Weights of a small GPT-style language model, trained from scratch on English Wikipedia.
Architecture: LayerNorm before each block, no biases in attention or MLP, tied embeddings, attention and MLP in parallel.
Each number is 500 + 40 x the weight over its row's rms, rounded and kept within 0 to 999. Layers, rows and columns count from 0. Numbers have three digits each. The size before them is the row's rms in percent of the matrix's.

# layer 5 MLP up, 768x192, rms 0.156, rows 515-614, columns 128-191
099:502569480526496521518472461552540537517544467533429503439516506527501518458526526444490475506492505528418509477444540510460427505499504483477425489468449526501469472511493535512464576531504540
096:503559553490529507537510483509511507461478491505529544519530496466481639505515415499472427457461513523424491562477507485533503534471481494503479553549520524476512504449560492490501577427511533
096:529532505506485533494520497453466489485530506497550505436504494492461478477531429514396411496518494505522448551418428477448546507504538488490519456445483456489485488410570488542431528487531520
100:495495528511527489531495463567412474462407511470428574516502458507496485490590534519536512470487533511518527463481503471435541468494596520501498515502486528482543497475505529451425518480513477
097:561512455487504525513560540512464499519449389533451502489549483435556445472401476467520533441514531506540474451469482463493438577418445522455548586488497523448441521429442531481425580584480545
096:473471515449472516458481522457510477513542538463426431457484536499500456511465544503444511511460513444513540613477481483563485408512507417452498583492440492508490601377525455442577495481412519
093:501515520450520493536521571470576581541525485489504509421452503481595468493567561547479488543489520566483537551437486502518477513556506472498512529554422467504476472480549581470534466486444511
091:509510495479492570502483543458466464453535491509518482444442436471570456513534496512519480469523482518504610531525549544539466525448514466445531505486518521487477497473512358506468611503595495
098:506546482419434489494499448536439546475533490471450567495465520552532512520427520484475562493458464501481467536499493494523499470462519462506459589473485463474511478487464437532456471409423525
102:544524443546528541533467537475505543485490483489503487481494483488545539456527538482515469543551537511494435515512571521500491451560551529530479392539473544519453527494493467540529464484497467
098:602518551481506478471522450500480507531540436434487439549520515456461571516516529531509498428448472542468456566462496480532585468511519447513541522591481516520468503509488501514491513520479490
102:489532499538519473495424533529506487445495483489467471519450499532481472469565430494456524495450531512568430532531523510433437507529493548554539529485527568492518463469504490507457514495476495
113:490579541536501505537439484492545497446486502474497515503478543435537506398536442563516489515541506542536512518576481466569527504524490443526565444481503468467479523490487509482516572470477461
099:477493522509578525485504442457538481472483464503456496437465448486551528476479405517434498485506474497465450452475450494464560615500493483483497466451532514508464452494518507558480465488461524
101:525496434500460496465467450551479479494534499477541512504527507509460498629531518455553498532496529561530402499531458508551514440495451512513496549552482491544529415437539604483513529578521486
096:460553468447566480531393506531532492489504530463480544441455496448457440492472428470432462505530510501501465546429461519470509535520494499544545475440444573499511476514555498506534564463462533
095:479488427482479493529461490537516539520514489419506468430450499500459525482493528458505475459406493567535513504501541513586501551506540423468498517508476510460484479459454508527459533553520526
101:531451479484602554518438626537528508458477474449478460579538485469513501534448413498449487517471523486475486564578454439537493473531563498491519514534510472493485419553479510524542489463492470
106:500472520483576509454440526477530519525505469531471518592462382491594541525475498509538486453465546539507520505499506442465508516530516488466471500487474572475487541510499501477488502537529511
105:456449507524502497549500547470470512454574469456472484516533553508454466496462516508589450477460450541463490506545474444483435489549484466461490540472511538494572638494448509516494555477545520
099:550458483467442531496537461463497522473548538548486530471516408584467488555474485530486504449523484491610472559499529503477478486489517500503483522483517552573483432465449478501486574495460505
099:541420546427593505432553568587420491547439465507479531496506490515473430539470438457474518489443485507500531518545488480522509538504507532447483538483505558487461489455534536528548549464491459
091:536500512549432542493500537456472541476532432560433534522488489553523529499513432475513525469548543443511477500459493430528541481461480531510483476518503506480531506571490519552540499475486518
096:470454453511464474523460479562564469507514513506458521461430533445460511410472486546577410424532519508508482497438476478495526476465497554554518516449459521507482482492524451500459501475484469
098:464444462450457517587549566541511461477461524497475456493501460539477485479495489499472478472446520581459476472446591534501474514478520502467500529514521534508502463487496452517533565524553443
101:467534543500517510505554489531515600494528447478560466466516528452506555525454463511499501402532557505553486496475437543536610522488449473491505437456452506469467409428558511434539457478517521
101:533498499496487524489521512543463520512570545484536494496466592556470579541499492468476472565489465499494531473440569512528544445474515481522468514471542578515436453503514422417523510536506410
093:487503547467558430453534510536525546530467451531457454474470503552472526493524456433545466500482496516468527550527451474551555466545474489569504448531536473576423459502587530488492465503532488
101:467542566489510513469523463496484502526514556508481546548428558411556490472506512486532483520459570512579543542560544525487492546489557480524511484560510525566508517478514435485444516439490554
096:469506456507467516472419512513549515558516588511453484443508458497516516443461506523491503517557498519466525557503559438489529501435530493480475534459444588506431485483528470479439474548463494
093:440519549535592380496464489446505524469506470497529500553494510523507538480490483524476443491527518490514492534600548454600483526552517494479515537495516450547531555442465488496460480620457502
095:442511569572500514501502521503495525507526522591534515544460580564521621449447500521514471519514507478456579454417499469572463525490492497482481516489557486503554459428466477538479488532424508
100:516489467555461457472535520540478478454491524478470473589390521505484467479534442452502418390498549539483444531518472447540503573541490502566493548529530452511497469439475462517489484538504589
101:537441594469528490428472516494549532456475494496513483544442484507508572490509501511527592445482546500451468535463582486496469492508529445462491534503475497511547517517515491481490488410509479
096:569481437520487492508538513515540439484493552475488537584458505486536473519481485519446544460490445490511558506491450591501532474482525497548442540404518488454539567466525527444523522465510449
095:485554467488468486494491539485540507456478477483499505496462509548434432571465510521483508484568431564473603548435469545561454512623506508491400434530452548489501530495499519477525615517529527
092:510477439475512513468470491522477494436489520492519454442520539450532497520456526545437412514503482509434491446504468492578402508515494468421489569473472441461553477477487411506441542559471520
104:446447581509548492464494525468520451499519445522490493440407516518535491552430526493443497475501503539509457444579523529448475575515474526503530504576524502567446513564526493457443598530585478
093:451407469378506543550459499440531457447538467527456580556493430494466485422475474570496477467513459489486482478522517455511483490506507511508504556456537467506550547569501464465509481453452467
103:540475496503427467514457489423471511502531502542448544475427446495508475515518494535504529441465464478498540431463401498474578481477491539456518524527559444493458463483500528493504521478536545
105:572548422492505500467461483485444470492503529500495496583513492445531579531447457550475508436515439481519498528480411558510525461518550559517551495506539463484457489529541479458506551523527485
115:481547529463558497468518427412526538455481534484481487441453505519455466490550437520514540444471476522434524504523553520448523558468595437461492600537548429569464481502551425514530499462481482
106:550539498420469546508520422436497482527463369501515484486440515426490496448505570546539469486530518460439488503514486537430503588518496423471518605470531480585479491459501517466470461502520501
098:529472490507535475558489485455512481358504501499472506470467611446537492530541496541555540454515523465511463450505499423504476532511407457487545439510548496494515491508525545563502521545547492
098:517568512490485534532486506513493507486449537463493462504539472545451588462523433493517483469414458528487509505538493475460466540487473512550488527511453480461602445496532464477485501538519463
096:453525491475526512541499504453523542474489538459446461538451517486504457528402485514504544475509440519517531426394452425505455521436524494532425471471522444522472454496448464521469512529492488
100:549531468478477505413503471452461561523493493488445507480540507544586455456528493548545420500438449539508538458435546517448552409485535476508506538495540473566547463463489501454444546502504483
101:507515551545506449508473507453447518529437480514493438492494510483431480586457561509451473462471494519561464475485512471542508535540499414441524565517494552539486554544557541466506510504410469
100:448398489491570494511515541589531515463468533476522505546481513464501532507419546577481522474509532462499587516476509498530549551455459462454539377462473478527432535476548433446503629463462562
098:538488478534476469528463536511516433497570467485496541514519484516512508443521479424436501453595505475518493504493510475471438543473545524483507549505497477515500518440458488462519523465513410
103:468468487489558535496464513544490566500553439539469504531556542452452518517491489503564496489528526518539469457535509511540558472524521491432470456553535523440469525497465505489527518493512543
095:515457382553529496516488548527465516524522482501408512512477559453534433558491506535498452512493517462513514515508482472498495482531510455490536587458521541472522476543469487460507538507480494
096:517497477522533515531558505491496552483527525462415543546539566443577512450614472534456484466489553526491465554482453538478493507531517530516427487518536519465511469541471511519414536418442450
098:460539484567562484554523502532470448520567575516458462492499421505405486475495463494478481461527597512458538478500494490523426494531425501489559512482444528520484496522497494557539490410542515
111:542492440463533556515528453514512543427516530562500518491460541514549504478499455488468455479458504526481490532547510474462443463516493560573465521545475536532500621445510485509463502460569463
093:531509505561426456474497514521577479471623420508511519499456533490455486450441507424436511496433511475507475531451530549529580552517489549490496518502494495498490405484534438546428491535517564
100:513422499530567511487466462473457535455473503453470505484450590548491436522497491516411592486491486455468507522551448516468439526510521470547514470435478519540501518467567486489534477550477514
115:474431526469529539556467501480463532497516410471479459490455545422438510512548544602500498494470491538523482524518546495504486549535565507563482519480500483420550487502443452565506551525533472
101:514517468517465459507496466537515568460487533498488525451500533549457494492488486496441445540443507488539555453589517474508488506510545462427581510572515500430517558489497416562526554547515549
096:527543498466527520488453496539465518452603526506483534481528480455528519576386460419505543431462489508511526477485503497513545456536522495501544484498528476467444491500461507545523473469534416
096:521456485534449550527475433527525539504528514460450548522552488483499502441520567433507457474457534464561477568549491506501523496519499454548466473554506513510543548432518558528481535464549519
102:456477537527522427487525554528462488467500449452511528448525445535540486552518455508526451440536538523506467489543496431560463480516530540483506555442519474499503437490546544530530554511475450
106:557433482497452517517536541541496465502435481517506542459462480473510477511564483540521508492379511549484479578504476493457534430511528491533551434486491539514420508461493535487460525528494517
103:602579496477432500419499448444486458534516532459530545533533496448461531537500543484570559480528458428555505433438523487506456543479481490570554573495522466494488487449483542476520494460410520
102:488440521482537572472483485493579489486501537494526515532464434442563459525534482475490508454519407538559543540562460540453533468493539424500485493498573425547513460472453568546502424550491497
100:491482525470494428495469495581565558495464538514487535486530514430611459543503553470529430510515581511479504490493562519464474562465432480487485531475501522501458497459517477479503623565466490
100:481594479517528446523454508529557456494494440607453490539503445511500551532603362467496479462463583510497509492438551453596526490509473485464474510526574525484468446573497517515506570555436493
100:513471427515476463495462568497546504488453483452463537485461506510587420474553489539473496411590507557464587478472503526460466493391550487517566429421502532539476501492510477541564512487494497
094:544533518530507472465479554428551498406489387453505535507593482472513524515515601485559516459477603512449517504504465505496496506533471546516525539504571481498574524451521493460481458505509538
100:595454515504534474471479526504430453468483526541481546570538449445482526532450399521508453528524455557505494465507437488472510577530526489496515527506557515537467486485510505505497552456569464
107:443477492467520445478478559504480540549535487496519531518478478565479499495468480490564519510485510632548465512437531544480514491455485500538486509503533475441552545526546473425383498484451487
102:518605476561469532473513507537512511512515513479464491492483493532456507535530495519513491417508542460497487453484519461524491561530579422519506492504513447496496490510492471511445577573487455
101:481505484482461500561492454541466541498506469458510530551457454462509532493559499469415499440411578473477505454469545452561470523477466477496594495474496559523435447432500543505541502504497529
101:477495474442531519463424481424590501484503462489471486531560510533513551494505567505483456515538520532494504492547514487506571478483466461486528481556555438512496452530454462526471452510537503
098:521556458557468515556492492476516497454515502472500486509437485476510490491407439437488548456501539501523513491536493436561519514474463488579477490480522518575531498522507535490548557443547461
101:552505474541504452505398478485508494504513521536529464524439514510475456493487464514537495472578488486505501523467514494556511445589563527559554523416483534505425520479459454456509595502430526
107:501493511468436505477407539442543520511499461431498497542536523485443488521493494576477507427526480465439478510451549482416499539499486536509609492528464524434518558584536523506502554490517527
100:463504518527475480490530491450475500496512498506544534543510541465480493516479472546524533505489592616507574506507516446556548484507478473553499522464526430489497493500436471553515509487425485
092:461472489516554469496505510608505508499549466522487497461508514523501482565508469488551491481538537456537510524482501477508547516481478482512487525515528539479520503500563535496446586549473484
113:447509440517470577586505483580508556509515502425576461470479531495486531524565457552526480487504507575475517502530477518496484549485482534514573541483548558535504493539479538485454522535495538
102:548466506523489539524478477550519565490538461530491466478562566524464548541520459539451434501536510462428527594504527547516460518555474426475553495449502520500489460545474535535490507541466437
109:484495500488434508384499588491502549416506485562456458490503480522512572580471497569404522491491490509428530479521484529534542490544509503531506553571523471484502522459473523431461487534556503
097:517480409526501469504495452517545461489524453574524530557476474556499451477470485511489485451516460577552489491508534564533551491503495535473507534477450475428503474484463478476489544436447545
101:514491555508561480563515463529447562457485495465549550559490524557501523425565471516507497469487372499494485507409485479489513496498486553538434551562519513515482582531511570497422506519420518
093:514455499470551496454567555515438524499480485460511480504485574437478504453516444547466474483462460460479498517425432609529515569490542477509550553476523582502562491486539493516544480502465520
093:491405465506487435540415519467559472515500464532521468465511546462521519487539481530477463419516517483526484485529495503500490549510505432492541452406569453609535466497529459492504547516574458
097:514450509490509441458493441569548494474487490494507487480450477501512451423554570495520436519503490587532539541397534534492496499503536517533514528441519558597549486530562460495581505462554507
103:535511510527624508583491405568526506511480537489495528517512485496471498496495499509455450500459474520491546560561514493463462529478527470502467580529496450481485490501516556463514489478439474
114:532559487449535583546467513503512511474457516454455448492571541484494494488494480542476454482454533492512482477554546518504520468499437515505637510497527451517512466478538466516502535459499509
101:518496498443582492525417491524500569556556523525539502502510603470494471489512476509454534474462517510585477490485436590520502509562572492559513566528550498586506493523438501392552456426548547
103:438476494520530420472480422472486567562527549488492515529480473492520497527464463442468464542405515541408411511483552490508512513527533505567527551491493521556550540433459438474498476543462459
097:539447508501452536540530408527511528470623531460489531535495507463506481514470476509453472523438422557518491584479530486553492556487505490534470560498449434427535446486500481449518508481523563
103:501489493557512462534468543474518547466519393499494478457471447463481542459507489476484503513446478440535498584458508530568494477533504485471541511470455565481579549540519548491523528508452516
106:499458462575487544444562483456487575529502487459418537500512477536521498518528467537524423454539521565526479514583486474540479551520418450528510446463457449498480465490471439455513512519503523
096:454483488451498507425537550448499550460459534521450508508514541514586520495489474582520500485485513445539573529505542465479471482560472481544569579494514464591461487469579518517556526475526497
113:490523483485503508513468581454582516486491540503506503482499518499474480492478539478509488481555481556484524512527534459478568441374485527485587537497563466493507498492473532492476592521509477
096:456488541489473517502494468453404433485517463471514442518467544500483543451512486495496420460482499499443466591544575480571487455587546401483438552480515456506580551436510472485503462432480501
093:469540507456481521459481497519463480539501520510482479513499481426459479559534491502489458489458465548548558511469581514518506472511552529454388514502516549535523499473497503495492482593496576
115:433522522516379522558474492531480559514466516522480509497508391519540523485506427466466391501499509553469561442500477433448498565489487485532514540425559529474488490485560453530518580497433466
111:400505473442517509536506529488479468530442518495464523464559519445529443523526426553540468477489551496496563542562488495418481489452542527632546559512492536430515470559524486501524479463546482